From a checkpoint of a small transformer trained on Wikipedia.
Size: 15 layers, width 128, 2 heads of 64 (1 for keys and values), MLP 320 SwiGLU, vocabulary 1024.
Architecture: RMSNorm before each block, rotary positions, no biases in attention or MLP.
Training: a variant of Muon for these matrices, 101M tokens, 3086 steps.
Each number is 500 + 40 x the weight over its row's rms, rounded and kept within 0 to 999. Layers, rows and columns count from 0. Numbers have three digits each. The size before them is the row's rms in percent of the matrix's.

# layer 6 MLP up, 320x128, rms 0.0743, rows 236-272, columns 0-127
097:467441553472483482506438444488600482419532435461517523506473488532552535480538524451411492445439477444498492507574502483547529500576478549500516536479479463511468527515470510484419538512601487522557509436509505461504429536499544511536503492455535514533507542478583434473508508546552437526474422475550509512535510476481474502464472562434493474486454520484513481512462508508463416550437
101:462556488459461497535535526531411518465506473583403527513458471492507487526534532454546453481496524510483549535509506517488517466499507548573524478465488422570594483488488583541524470494494564478431490486539538576493468532531550493587550392520447467517493510524482524446473519493560517562429487511478457486488494491515451448556466518563484467501525540489551468543508588502533521518470
106:502446483460438519526506474516422541507555453497465485479477451515470510479493470498545468583612518487552504584525466519511442528440555508559488539537508561459564574531510442547494528584469575528570523510489542504463540556531578490554499464502553479535489506531500430499552512489467519468521451537467490470504552501463401442543485512457513484438505466509539482471447511521541550489501
103:527539468461447556563478530477536485553528475461522513478568506573551442449481517497557428518491432493464562452572533517530562443495545434485579480402539518480504467490460549562432471501440500519495536568492518564491451529541486516496493460500485448538538566471419458553476475517524502468462546535495502572441437492452503505536524491462457514519477496527513459502486470580535462493496
094:575507570488548519459509493496525495541469598517502427455491467527481484515506480618486482478538564483529533493465516492503450478564515538455541545472544495533423498553431503580471453431447523524539499495482526495481459489440555501478522439587498428542464508502489465541501504487458530551461467565530494501481464547517484509545431516506434407516471549505499580454514545522504513540453
096:535460473537460480494497573436461543523508489475421510457499461492498446451493559518525547467440541457505528494512480521464534483473502510507496507527435462467434481548444533453437517480466484524484540544535490464534539520430548425496440519508548532456474569456570543499452545538510542574486520446468491527454516556481473415595516515464432475450482545503525572441515589466517540474474
095:493448534487538492488488488539446505587482472499519581585548453563496524470534518478424500611460520413556450532471512514521554496493462513492489502505516496496524482488419544493501441508514522567514410497459460533553528552487523495521494471471533493521421461562501525432444502498511423539433483458486551472487508485478436464474539536491484516502591486559544429459441550462491481520499
098:492518564471534514455494543522518533462469517468586488503491417486499532520499431489575506481468464502471520563539440552487607503557445512537556595431545460443494539506500485553543509429455496454451510472564504516534452499507455484603514522483477525512496420474475496507522455532512539587461445473526525509530443524572503498497463459449542514543451547506559449511499468535531494479518
097:499552406529509458526527479539457467479486437512529427512470498486466480439551470518434461555509595504547534559503481525496505536422560522472484504429512489458457547470549518537559511461453490443481545449504476515521461411446455446579504490466515594598516482545533515457497478491520444545479456530496555462463445425510484546512493465492491509478486474491523477552524500459483481576520
105:514529513471453505482520513445415492470538461576453488424543523497519430461527472481582529458433402512495543559465560516538458567432455542539395505555473460503471457545512533491533545491463432538541453494532459500478526472521491524585488468505530483502550518469485552542490442475467483471476448557491493550476486475448498446453508498444475479487468542534480488535509458536509477599501
091:493486523564515553506482440484507500458432497476414490521480520530493490489512413448478456471513473577461516482523471533497440485442544560508505528517477449509492487545465453540520522444530538496402517501566510516446483496472474530427472452473579493453500537516510563549493525430399515462475480477502519525387487552447482536609517519434452525496529510477523526528521489498583485463458
110:506463499523477446460489475523478452530418469477451521511543480541505478551463475490418507469556455467483448526528482483452465526496466526489611579526468482516496461550471477474563510482518547508513502484482511436440480533566426606503526543511541499463580514492500519568457491526473502458508517488471481547452516556492547526535582440521459469559506440529538470541491485590392470493509
110:499508576528499511428551522511558514420524495515518490484498495456523550480461468576469425496505457516469432423525536548533539460522517478569534529449505485562528519518502543538450519431483513427479494491491388475509551484527459520457476480449481468461454437501497446458525504497505434450498491484510532510516503551535578529506494531498516557575493447527504517532545623460528557489423
108:445524493494419491486537507499498435423570455576509505515504458443516489510509447505537442527435466476445494565482525479494551482514570505492528484499382521462501506531625519570469582482475453496515542430489515468472505490449475539518504516508438531551517548411458489534507466495438477498461438481587481538516517553511488472531523517586468504493442480507515490541517494546481508499440
095:468460543534522416484497472526575548509491540447417416535519518525526580499474460581533536554492527527534419567478489472510508588468454488476599552483492539507527513517531506440541482519478546487502453491453442537509492443472500507494465527477562509466483504543463477567479538535445495457551441504482438555512508483537482517488456510531470498469472431436448506521533511500467520585579
093:521408541541495507532510516536466455516526547562455517482611484482466542532449542459489535452467436493559440515476511507527552550523479559488536451525446472558523464538482436452465454522499535535512496526489522410487531471555459472429549469513517549452495408489503475522526582481528460556520485494559480521477468465552481489446556526437455454512477480562549514439453500460561484476485
098:524496547482477507473500451501505521583497525486471552409547475521478532495471481497433505515443508521452474403542447521546532538514494565483550513544517563490561471480505497505539527530459543520484530582445510456426506412518522553497485457430538531508518520457448544550407439511473533484510520437514556493526498525487526509497467446466513515509413473497483367495480461516502509414484
096:503438458519538426476462545486497474511408506501469566467511432560562586508407537510533571564480498518483591491548466494522420465503450430482472521533543535521549447542448507525446524472589468539438491493473491556463507547489458508482515445506476469532504524504512468501485471467560461450558500529531521490460500459516531448512549559576491501514471481547512469552499455490540509457441
094:502474463494419513428517466512500521585516507526507579528542554515500563452502507499533474522493410505558537606521487459482532485446493501504455492472470481614500498515440490430439450506469523493452491504559465518605550521503469454499498518464520498435496490506477544516511388530497529484520490486459488481582477546457476504472472523549465545429485521518433455546444487500531530496567
098:487543484488505474606567468571523418553548450506470489486469512495456465508504517520478540536485601502496482432446487517473488498592435444535467549509493492453505495467512483528583494492498513449471522503554509550475476485489491522460453459411508501532525520494512488465496454451579504454509527472498536480520479521461415523567447398492474513506503558516481524495467408569519551571549
104:560507500524424470432477558451530486468435510518514544511482522437437461503480526446550501534538530539502583458521501476492513471537470554492523491418497482486557463448520500479510543528523523531529586461514586504522512472506531463525516481535587515486560514481474555473463462549512544530611519491492545473522520540431474501471586452523519489522448537486472456442513486627477481456541
099:504550476496466515477420468476456478589506592489545478510472488541489538465565480465440546521522536456505502568529511574527479441503443522487506495511565510511523505473489511492516528446502483502494488497555516613569494443454535528430545586477540520483503505461563527527422591563487473444542460492455499535468532483454495540490499490485440530503478532522470546580468514470390475505491
095:473452552532508532446473492516493503472534522568509459456454544525478568527511442474459426509454545516471484499428415509486528524581487534486502522434458479454462518500512501478563518461463505426430522536591508487478506550517524526478468513511509436521475475496495525549527496495517553473536577527480561508480514525536468569481428462457522499507545498398585429506442577483468490423457
099:472497551500487515539551493423484460438558471503499500555475572500582476546541495480497466521559441473526535486460532562477453477568588514534502502503536458458456547509519529526535508471486539502480482504594505460539479476441531466442461464555450572530460542493543486478468547477510538531417538417454475497526473467510443403464492539548529507494506570462447532479562504497569499449518
098:500504496534447519523517540486501445497475533470540449509495587503416560488522516484430363467531558503498445553534465488459456513496537532401494488443497542554455496595506485506492500498483507517454460450493439522464498473532546473483497468526552474494438531566503568440458479526501454507456494468550573502416526454492436543490511481525469537548495523539549534521474475569486465539444
094:512563511446570524489529484535453443485471525515540529406471457524546490470455558480543488480503544482491493477513548458537470470534505553520489484449529489505502520511521484522485569398495521543541497502458412428532432461536523485461545467486496465495450427458540496517515568494463440486515503497474425514520551444459562585499515535535528489485460461497502485438509486557561524593391
102:447465476486502477497504509573504563506450520479500461462461551485469485490430508504502550486442419470514474447514542479508478492593568450485485454502486494437509516445501492516568508447446440531488462445523497577495514517509462505503506530442528562490504504439505607499524454532562512438467416456520482563494474457560544537469549487441537531568538471503608509479486440563522486501457
101:529589462568479531460486511470474418542515527477474459450480465529499493521540530526560558488406521490517469501508515560504488522542480463427500519478506501530529513458520464628441497478509478505441549513465554488524540463471467499502459515491493539487495477467536444533533515490451550461521516545557503579477467506504494543465421461477414526477492481471582560469394525513445589526474
092:578515512482495551572449436545534494447489556485454520546487478560475520477480466525508416475494500464466536509508423524505442437495587515520518539513513525508422491460462493519472480508428512474551490502417478495437524510542468477547489456451542482441553583461517491455489458456491530509482417508448452523500546479510529448544561412484536586480450498550518521561555499503524455456513
092:461505509501473528580497562545498488461499485485534434535537468423556521461524496461491503455526552466604492528488505437470560543523508530475564475545549445501517538454436561515539508523521485531477411534511440482483469490574544449542471497514489486454503537526506524507479519476549476468549472488607435515552517541524408459490508457502436567475560486523495544545473507489533492507608
095:470464471507530504527426448492490478436535441503452469527503542488452538517542473601493480447542503508575541536467451475527485496473449483499499455553464526580487465501550516432477511551543449502447521494499482484441447510511551525510468526576488523538461566475578554503452495564508541521458569498444553510499571525500512523464394440509515519594513582487509484522444503454516454488509
094:525497462525439583418485525459507538551542506538498505504457493467495500478580504518472539531469527505533495556493507512486536525459550508491476500464478518551454572482514465591501419450452513470539464607529539453489522517532544526503490508493473512455520559539518475536501572469491563507498528429470493461493413567457554540452555414560522507443531482421487448477522531444503566533463
099:499408501509466425529470565508542540522571473489520410491521592485551483544507528541462517471462454486568476479442476467525583472508474488578441467494508482548503504464533498523450486510562438469510505464439533543508565524545421465545490493468424542445589471468508496478445463556502499545491433481516501523484498485428515555534466484434530513479470465428499547508487532494556495473472
094:486557504474410505495461477486411494493522553495493492496504493515513547518527517529521584539481468566491492494576499520579493535563479486577481449485494457549511620497485505404562504521583471504576485476455479553505510539570504491471555508477496532505488559449455487544528465543467562513546497466565484504456471432539575568429515476503516517431500472541523482450506502471467515467487
100:494542511479481503495477477520441514512482516409527527454550464526549520501526468466480500482522531468562499492525396524459431501452508481443501501476556469513528496511485451501494379524570438540471488530542571432519507529503499463486536504546484449445472536440431466508492460484555415448447457578563533495521495515490517527516435462496550414605509521525525477492572475478475457490526
104:452516529581503486497504511534519486549497487478442590463593388493501459483449525557522489483487521410483465525498541526478452458508477535504426565550494464559459444483485534495519522491568501531497503499478503513484476523443465456511473500523478538461574511503553496600451540430498569456552536475459519555530532473482541511466482556449430527453488529447536450440520435562501503479510
103:507529477526510480522513502439530526464538507505550507530497529495516512492499550406475497539423481461543531556538621458551497482435523440536516443547500529562453483492478587533527484513530570521546485578478528484523544451443536433450475542451523498583501507469471459479430540537473499490527500462542500497526485552490509477575466501503436444383471515484438467482534523500521495554552
# layer 6 MLP down (transposed), 320x128, rms 0.0961, rows 236-271, columns 0-127
106:585483518509493494556552549534486520488488535518489481490500530440589414516492562501546466508495442481503511485517482378499488491469469391466448462444522441524553597526508551549502435458515551509539593511518510482453537479515515530519506440479522533522504492459562502484520508475514544541451381470528565502520568511475477531518476494491525492474444496521514433437548476499506542482480
102:529591571475516532536530494504499574504518544517433514448501507562494530516479445551462517538510513490448496520517473579434531452527463468526486490456501519566505394490532486499519555473541546446484510425516508503494537484533577541481557463505533451393488539440473460537484457553537513457470471500507511447542501533463473488613487525568511461520505508485543402509502519537491558547468
109:552482526542449510497501556497486507481547522429552458449590560540532446509444527543511469502506466463497552521498543612490477570506569523517468558509551517485464504536467417509450554546457507525510424516435541466477549513470473506488477459549517491572571449477518541500513556479521488482447435506558485471549547608502481498518468483456521477505451564537515538515488507481534429493462
102:467566496513505465473516450497436481511475486498467523553533471497464416477517425564484486484507483507468597491501481503520475539525498484482483458530404503512518473543466526448569494496483424483497450471492534517522485472477513498566567490525454526465480565496401449477486427525464469491520558477541495472507441461504485423418458479459544553478497455478523468585489439500393503544411
092:528453492550523508473493433542513519549526542482490529473470467482567578446512506490452498453512521434551383516486584552438457495510525472508522561471492442460489489527463455544458461504442510533555528494495471453497464465487532486561537497522514492543453487480499432489513514459416514497584566486556501475534457507437502440574390559494549469485475452509523455539426513498498507523471
091:494571418433476533451537564525545462464525528561518538467555473501456444543496520467548539569574515514490529450557478529464497474477454564643521420498570523502472498541517564508563462455424467479519502449494530439531504496487468527528501549492475514550511538473543472511496543555472513483466531504520512521498560491518527502416481485547499530517425462416476480487509523441498511481475
097:481476468513504525534461509490526485477458521479502503487518477531536526527450588530486557441448532527494481529494502525470403474468496543556516486488525549465419473430501557476441514567532529476472501521489464536554476459524506577545564456478525523537450589529505500483459477484472488420524469539465553522515527561523455396517527500455507599440465490485465485485542448537507557580592
099:515492461472428459507492543467417529530554543411502468460471523522449541501549508498514486472449458514469562520520497600476523519493471506517515511527532566422493505554562470518538531434464549514490550485543449498468562523460520502547505464479544555472499480487476545444543420561514567524460498476506523500450461488511569508531515550466571527495468577516510555575405432503472514501444
098:526443534507514526510469469448548526504464429491518485483443503459529514559522478464496446538477421518475412447525499440521503521504493553558517446528534500480537542531431498454519472436530428518584481485517546481422486471416467539510457529548480491431506490460433464518491569479512447588492473468517544456495413497484457465404459525455512493503485490490500512536575488568534492438470
096:467530494485455575430547487472439513498477465450513448472515510535558492523550518518555489462507515526493598508549438496516564553437428454522447490504437530504518450533450516510499478496510555524555480480499504498476577478505485518526500507460585494500500591494553510535560520435511504500531398501455496569476511490483545436487506443438506470528582469512422548513472410535483522536553
094:471540542558535459504478491489520583504465473455484481508488478520503501462469592532596555466459495462521552510448477473509627537560559501459476549493512502481561488538430481506537463489456505474595485488469530514534470548517576537479552461558574508480483493546472460480573496566458486488464421488481484552508571465446527566472464479509532558472514446454467446531511485510487506502532
106:576510493455495504522468514500486403536514493606496530533421550526474434519505452469514480462516482437463504574515396437454506537525489524516480473508497534542493505574457469485508548452559509523484475471538499467479574437469407553460498480519532512511488528541515468491499464454529524474493463533501537490488483473568540543512570554480491458530614422455533473482461499494454445549536
113:523510459508462492504571455555523528482524561490522540474426401461492505490514548458587532495525510456481424496517531565588537537524487553500511555467421446516454507523553505486563517528568421552506479470482519523525526521530503542459509444459492480490550505543535499495545522484538519499504491415457424512469504532495628428561527602494531506504475485518461528504493481461501529471509
103:519535566485522442542486486465488500553453446432420517500480440493591470539557501454497519465490522428505486501455512450468517519497523582584467521499582478454568541499507434507444468563475506528539517482545511530412556587494459534502503498460578482550505490480448534545514513463567522505529498560470489533427466503453545486507458531486536565502509558547475532541550509501488548522456
099:477575571480495529485505543513504500500450542477497506483559505483504508541524425515480488515572489517444508450467448499591440483490519502523514558531500553481425531591446586418527493481565541531541529586508471517503409518458501505479499491486471505489469468510519522490445535479561491494524477492493475537478483552422504457501460383541495438552500502534490469537564593524458489446540
095:487517454488510503529493525468571454491489490554470481529452474542482433513501472496533508498532419462574446535531461541480538517506471519461463514467530463479418459475515479465558474467504468503493505543457531533530475443461405499495480426538532523475517508480504578530551455543454481525476553476567508494478521474563566460464613473517449444562482491508623542561495548419485510545499
101:430500497510486536419522473493520554543471484482428488531459553476559438508468473441542405576525491518456494546550469509451452496505483496561520517457515565510485534469508539551452450499483530465505494465463500530447465474494473495493489545448464508514594490536520487548571520492471476434535449519469494502550572509496456524548533564544573431561408463420541540461494514545479513541473
096:528560481526460554468546546539506500538415541461515492518499450548494544524473435505494505502526356453526466569471503517521455513442562496529437490493516482524461472491553493542473551495433515484546525523538469429504539489469445487520492453478441531521480529468483512518439477561452537487458500561505472526462554439606514481487511529573530531487525539559486503448555422568536498545499
095:468499507576499511496536504493510432473478500516546452506475484467585501501554426477503491506493538532493523490514504521512522527514552529456503470476446547545501560516503528494390473548511527536521524544480527464523458504551527483476495449568544573447458490469522490504566446576575482446481494485547542495496477540387523447467531621508470540582520473507481474518528400497431440530510
099:481479531471522507525517492583518474453454540440493510519479497452527489513544475446492602442474490460431457401504475447517476519470515542540468465499471537546565550579461575429511552425572533426487466507493386479417510486544467531471495480556510516449419517510506563522487542520520492500505500502491547457508471543546473533497462452501511457487527516525533402506506503499536503507540
105:521494492559459448498557471479520456493505445483549576467461563515458480413486548489541446509452570528494482490552485628429468589512510472451507496473580493505502478455558466482501494583510533466447564537514503533529533551474517543505515449494510478538511489505511425552461545431476475519534508525540503609537517495532489521448510453429466533499559491530498489502466478450448501453504
102:488471470537514478413454499461510481465517529494435493532550396506512411484440478454524499540480512536501530466535497478487452473454408467455440513433555506445469443516538523547516481515529497483474488485458453550509545497475515501467485586531448516484409475479479550460486498464521462491446554493521480451526404469500467559485432516575463506457425488528464539439543533469529571532530
095:497515517440571454418481506519481431496515439527575446482455528461468503495527472519497477535455453540468529509475502467446556435527445429523517548505491453511409495544463471523560506495539443403481521488457524501560493540472464483543545481534505508439526479519447558504517542492554553477565553503459500524453511560544516484419489485502455550453564521510532523503509529497532438618489
106:538462568487465482435402475526473484488464523472496515512572546501532408441562467428416498514542539446597539470518458432436501493514515550522529492461549527483443480556485496484503524480491511511492519451553456529516521449462497461477504611529516567515582474507542482484491516505508488518567507506460463492465504431530433451485530605470535526487515517444497447523529516493503478539536
092:493500433544459538496516524520552502515480501463480493407561493464419427442526515515573510523540549505503552556523475535543437585481503510436468511508508505539477507499464537507493458437460545465508448459495472534470520467500453472470495629581558440580441510499441496499526500483524516471474437465563494519465473482485506495487394552567533463539452454497486490509523443515502475486454
099:510497538486500544452522561507465470431504530510521499506461454493473481481512476540499516498452498550478548506542465522607536494442522584441580435517466459545453558511392519436472517490559458469436457538441546540506518481431428516464562514502515432514502519448460528490555495514489493545476515464560491562512582489551535484502492485489485465504468483450497473563563464475405500550512
101:393551467485447585536530493471457468491506576505513462472526514490531474535470462453499466482471492554496457510525552480449432474483482427505538556548514502486577546498472552485510501490514451557464498491527493497466345507579453536432503516536470481449500515502543536466510466494436453529536491497542447537454474432469470450545484429479467470496552483490498507433467458436451479495510
107:404552490527450491571481506459522495497510471527503448535446497481406482474494543415490591493485512539512461502490463508462502463548478501501507512479526478544459493399456455523495545436521509420493526492497541503602504478479420465525546498495554537518502472495494487526439544469502501480558517577506450481486365454496482545534459476481457511482422467481534490497484446459513483409523
100:463544545520468510540501479432539454499502504513441456443500531524533551537553461428434520586538504582488521497473494555493491508474511447481513488533511514532453491574553509490494509537448455443481503519537492555480526530480503561541560491465505541466544460550403506565516528526488464508424540455532547529507492450471502504443477438525469504440400496557503519509488391493525468548414
085:530520485544433451559440498528506502503500440526526541486572485504473547510428440432528543452598450508532544494524503469493488425471541609450460554561478544480480507473484439571521458525523450462496494428526537447533525519452491500551408469503469479549483576517511502486509481546510475517526527503496551508479420492497510508463501522543535497542464471563604556520442545512503478498516
091:415519470520565450475540509510440446537505471572568565444480491509507592530543566516529529471441500536481451421434476536504533530543569494512493487436488554443513491456468492545448491462497495454465518438499546519554450463517432504499594535526526503539568540468467463515492438462474498507524499526514493515511488451430528505533508489612517483537486518539494479454474435537483515434474
091:431498457534525518522513499570493529490546479471483443498520565459541408511511456554556488522501555562470523535567494530518516521535450458535500513582558550492497510498575496538555441511560448482517568550513406522483529451426495482462547522529552513575505520546463544521465468596514526456462480469577503500532484544489442461491529498510472487494525580517495501493583555478470445482482
100:505498466526577543474433409540432493527531534434468505493515502495485419467476471466566485379451534509523570437444552461523549492599529550548449459528518498527524470527490472551514487493441525535450470577520529538462545478501553478475499505468492510503517525478499489510542472478482472508526486504459487478466500452457529428509507553498527553408543574558520527472431560492510500544536
096:496444483466425483487539504488469515478443527490508496502504544512513468552482557417459526508445498539508454567484475508558465479487538575530516412506508519486540541529521506420572561518457561536551491465463571548500550547563509520481467470503509512512462501528468468460558449492530494542550431564508530500543546487492490502399536469454528490480500561553517563466590442457479412457481
090:464472437497480519504591476523589486521461467551475467519413502455433485515539570454511514522463505549451484470419541488488537405497453479517530487492496559472507499476472516518400440477410474559443542501496512540558506469555440507473525550499496522566459531488538497498559484490553504445537522509483505543500552492516536524522554434535531575482458532552526504542439500432514535446497
103:553456479563449482493485517493492506542478506448449517413518465439560508561462470507511516459561480505535470495436500480482492446549494568553503548553590441519504445463532481503498410509539498479541498479485522545503519477460418539550501556553422591555516533550528514558506529454499517500560512545420499510525475528541501546429510493456529538504573574495558475486477453502482505566503
# layer 6 MLP gate, 320x128, rms 0.076, rows 237-272, columns 0-127
102:464552509482531458509427462530432509549480499577526500509448518530444527505521515431494516438522582515586562526540550534447564559478511514480510513538475531591467503553583492491548470507535498526440461432536506482488491455505528510525600462529446516450478539464499519426540474538518512527485485490517502424515501495514495521496513440553476531515562444520538518507487617459492460562463
108:493477552465464576435504542493509520601499505480486517521478488457496532500467561400500499464484477526526455479475494540500536460481475544454492546515562565524471521545476414501542463431456485464477563519519483534553484555495500485484449497465551490463571441496507494452489562552466440579462507502537539567566488426486466497458546511503515495494457424422499543472455535415483534462445
103:491559473541540524521507539498474527422521536458488483487510462499476537502559495474492392487567578427523529464413455462581504560599497508472527499514502497565482448551458529476523471506523520435503492525547526472452468530484495508441570549500469477490487559485465478527480446524475417467534495477536506532508529571545435500427453531422477530531467463484471547518487503428434442489517
099:470534454493543490499523495500480479435564505523596470452572451509519479514447503562595439517554530495521553473490545509524514553622502530512475503526504457514472457541518532480507478520514574465469540511523553556544423554515489489519513526584525577519534501519433528459482452500464470527446476509487526451432542546520474514476516421494470498545467470442469542428502427440508477457486
098:454495520530491457482498461436539509449538611511531484471530483514448533559495396458451544499556450482496515527484437470427493569541473479426519513481537505546563453465470487496524565527533493504576496536494440547526434533554466493472549441480488491432463502578502441501541442504427483492508494498536536491516500568485532545447477486506542501469517514534519511584436508526410471469498
096:546496481515522575426469469499462598479432440477520515529535464496502423518465580484524528530445539535473557522495520499584541438435522528448515473576445416460460480544462489515468414522462487500480495544473538467585491523488450519463470508486459498442508485521491522545581483484456460516459511445505465539501506527496462488527488489555519562437456489556571512546536462477522488431488
096:557520477568509393446453422449468541461501516474464550519447461515434549456498445535501544492517470484558431542446492491500490532512508534572523468503508489518520457525512457540505497462512488499540460459497540518526554404450444470552480475503475468524495461533586542484531426484571495418524490460569515485474472541498517495553440428497476535474513465495479494403461562492509466538453
096:572455536536552489482467543497518467432419493503404472555524578569495496485499538491543471534461469393469476514523419457514467569541591522547548517534484505518457459489479537446484482515515475526614453500500476498505545505530485465536445528505447538438511447481425531428478475508498501480505545491494550498533482521502469388505529532499511520444525452532511450493505543502451537487492
099:478508538474471465473532535407504526452477469492481469486505515453501508571504430481514544570504461506532527527417470525556383519457465463556437462515471509553553499516509529542561485548490445489481482494461535506445569436496509568549410563520437490540564496543474568523485453464444494494508474489606529555479498475498504485486510478485470492545496519562438450447491468460465464505537
098:541438479512541475450461529506469510512585581486517496533493504484475547459488527609501527504480508484552536535493445506521488456518433449476437481495520511510499541518579568519510488529489540588521512456468586477559488533589501526549461456467531474430595549513557504493524440575560545478510485584575495487508510482477474525530488526523552504568491483538484454445501545494519454546507
111:514528544444498522521454488513499526537472471480498478552518482488491526498459446434494538558465539547495497497469492546502480446488497458434541520487446526424523525570538430513517480505484507524476441560447479492470380524522471529512500518513480461488470561597533558521513509578411510491448431546587462459457490450486450504533423496480560588417457519527570479510500471518508511499466
106:510551574413400546579471492490455481507544496490473523434512469511525493586517543451567587508501487459544543468522498520493522496575432488516479486548491512508485592526563513478509480562472527442497535485487457509526490517511485470550477515507485575596462535549493455447490392464510473510481560467440539493557487532509515518565520550516499512489510566466467546520457540549465524486513
110:506521551460516477599503466534464478479480533540464552474491505438484546529510508414483515549468415519528527467488494560527456505555396564521501542561476543536506559490450447531562443489539414457522531517430515461547494480543517559479427442551474470489489517536494538484479419471516468493510508506490487464538483481521483601494465483462481530409509551476445566487515532475480536455507
096:500455467507513465577541518529549490537541443491467475496437497536487499475499578538550513460463463575553518570550492466446483545434427560444426526558475466549500541495494464472437495430467494415535454500485490573546496444504478503513481508553513524530500506541520475503485515514541505561543458479487447547526546429481507505472590480490478525468539496445510561465585535537528531569553
095:429499452508468444505554521482503536546472455508599468538484443482552514467482516473482474478481524460479537480533466496462490489465483516529484559533509495551541472516448414523557429412447448509508509541544484518475486517433528514532451561434465506546521494514612360492499499475521539478478535494554459478547558463464476458516481506500443537505459464496527455516484500560478516458597
099:426529536412492512518564493557456516484484435485511506540486492538472411501491560514481493538479411470509446566454485520532445463516434543515509516518488477482482517497535476450473492469559510514436489495503504477518511453438492542476529610449498513568489492573506442473573552501439411508511451531484485524492491525556438477520495506478393473466434545432494526573501475521503518545457
093:576537469474481530480476558522507498525479492556445507499496535520556461479447519455584556519529489468485523496543426474537493491491544474566546558492469422525474456488444462510543534459424489524446507476513486446476526481473529509503504503530550436483488432500559510506510456517477554530489541489547554548430491515537613457470555490597474498530576557543559459450528486504467587544492
093:468461481530470487454467463511512411491516532422470501550469494516578497562517443494574488550482520455522557507537463452539522538521516536499608570459467495546533541563424475497420444498484589443468428549500476442528550488488493453501476493516518582445552441544477503482479498528553523485476528558518534491502508554459463452534495480501556505431490522503470518565505469444467540524512
102:459551565496505500453509433438509465433518451542511573534497503516499414461469558479479414429538457498488489581536434541502489448446546522481493530512487460451482575500484490506506450456462505477546502490525477526445536556548520498491528533507432495512447449501453551470594554468484439522517515512475500511392572530477449490496474542541574547507455524491527523497464444545442496496476
098:529468550507496447516557521464548424502479533544512533543510451538541471469463557504489437508492494473538485491548500526455461551559504483498551494505439551481553590468549523462460561500536503468515549515420536530473337523476485500448521520483594509478481439486452514481514525484450475513512533574505594521516509541525523512529562451493524516546549494503519491507473441457554489577475
102:621471523522511474499464505489479532480511492502529529475488483504505481541567531499474445459437497431497445492447494529505410423488533488516527524509437474534537468503475548452470423542541537550486468473551521591542502463442470521523466574533479478477539496519563468516481436573497375502510514445526535487553492451445487437474499503508464529446507521476479547486437440421478534532476
091:485442546436516560531528495475425428508540540460521490560479511535528531513462450481554464482535448511566476501466520460437514519443479539530444483565523503495600518551547486449484457419470579584493451480462493529440509517486435494519509544471561591430489490458450596483474527522469510522538449514502531583490515485426544497532547503510511499491540509480484485525512491481508475428483
102:512516528487482440523470454464480495550496536449448454499517470494478524461498461511475495514526545516498539494573495521526494583497536493449469528535496549561572532485522559596543530526421521520525550502443492503529531486456458505515504524500452539485381472567506444512475529540558460558471473490416552467434556483496425500573481543505518465495447521577459450424524522455465446500551
096:525461483481427554483490513508538444466464555506514480491449565476452454440536561491524505505499562490475507517489517539443481540480549483464498523507452625489456506585493495504446538477524509490483444475482488495496477505453544461568467539539541529478444483589574509417523482487530501540458476447585514521531561498543478527553544532523428529561429433517502528491463503487433425455480
099:448599471529478504526537532448489593514509514512519462446558538467473598540533511479487555488449521522496510514491500438539511562536506458504529544455525482469500438518499474546533475495450557501427482478507613487482557483510489484525495513399473489495512488451530445490590507475538527519525530587492490489529530532536475454499623465459534544458542477501506517532497500548523549506591
093:469550469507545512489489582480468549457534466573521454486431500520492512525481528428472476470474512533581516508458430530454493524430524461519448544529459432487500497552520488547596432491507594534521435551497612441479506481514508505518433522459504483514513467509561505468540587503532431501499473546495449494467559529469526496505530473453456522515455438523472526544582517443470491503515
101:481454545531464472466503511416474431566491538556494513534405509515537460506499508564588449436473477516441565437509504521528487483586461469466539503545468542464503470561556487475549465485491516514496543471491518551472514467511497548489542563572514537502529492557570516565491504474462505472512575491488471541527519519508549459382472483511469575556448529429479503550548526491516456479502
095:541537471544458527496437451446451415540500533474466424463473494445518456502533472461423505578452483611492485484479553566501481446541548502505498522536483468516482432571508461442490444473426491513460538537466419491469507505525557464523525555455563458506539543513537472504490532452474418526491467526432496546468554495500504508437494482536534498447475480510485566489481496454576502549488
088:490447513563514409510555559445506513480550497513434533469544448523513542441518522489494444543559455507524467568565440487482510525525498511493539580404538567566507486557492492506482489505460507496438487431494466498500500512543517535469497530502470581459474420526516486524459506490425487440522481527523482524467448590518509480481578496466461497586516573484444523425499526499470483482435
101:451509531512512484508465554468455467448444476479511473502497558473444520493486545502509458527537427479527456566482455523480515518526507416450558456563466492474528453492518478575470482539536570493451588409563526453484469453508470501544503466504492472559529560505485477525502532414453502485492590538406541483557566542480496519460476466525463450545453505520553584497428493489512485490539
096:551459436522531484416481529487488472483508482514432478518478466524489522534529491527453495512500488547481547573478530514501574521499566489432607513516492533563533509496532509574481496510446520488490502531540501480515560540527615558486499456560387501425467514544549524536474507528471561466534518463530420496487408567444479537460546465501495436498520480498520492482575512473459481532457
106:506537490456484518496528471481468495468490523595531576547471463494465456468554463451507489493510542457436511480536478476507496496504552556462512487545546503469492461492467488422498498499477494490417475560526479547565437520484615474425509590448477455521476448465467525444551527541483474482531504527512439469529533499555507426469469473555483532522557550597404528541567491519471506485540
096:478442480504515490471558550414491528504514509532504537491525434514457437488468518449480472467448460475544488543428538452451492547525473494455483512544504589409544505454566467491560470498444555517458571500478529476525470501455497490505517494500521486468493463549458469452538454457475450483490430578488548462549580553494505478410552541500489547536452540536497538538600478530513460558488
107:549503517585574480468521513436552550489498513541517438519473572447419508471495513532557499553552533509501526525460571422484537486489460512538506510553445558491445482485485468475478441481440513485507453480484480512467463490441481579464447595497480570541482522516490524462577564526477512504515516439496545568504548406545502475487566531512507588506491519492460530496431476522517545456498
096:544485483406453467548585518509432456484502417450495461551489449583467537484486486488441523472426486509540610468473569473475447514515541517440476467449538549516558523538439493487472489564457498555463513494517547448447521449492481439501468456496455434438455509505491486539522489507560523494463476481517570565494515434461429504528537514527510477461442446522543473513511500484483468500480
098:485514450469509461422498598416471449445567439496494594484498526515485477499474494467492570506497524477509485529505531468476533531522549470513498484506465445554498499515505511487625450431512516431521527553516461592497515495556499496395508430478558607504452556495501489504464534518514471578533509450498431500489522509477517512498515510523452461521483516560468448497546541464532503560488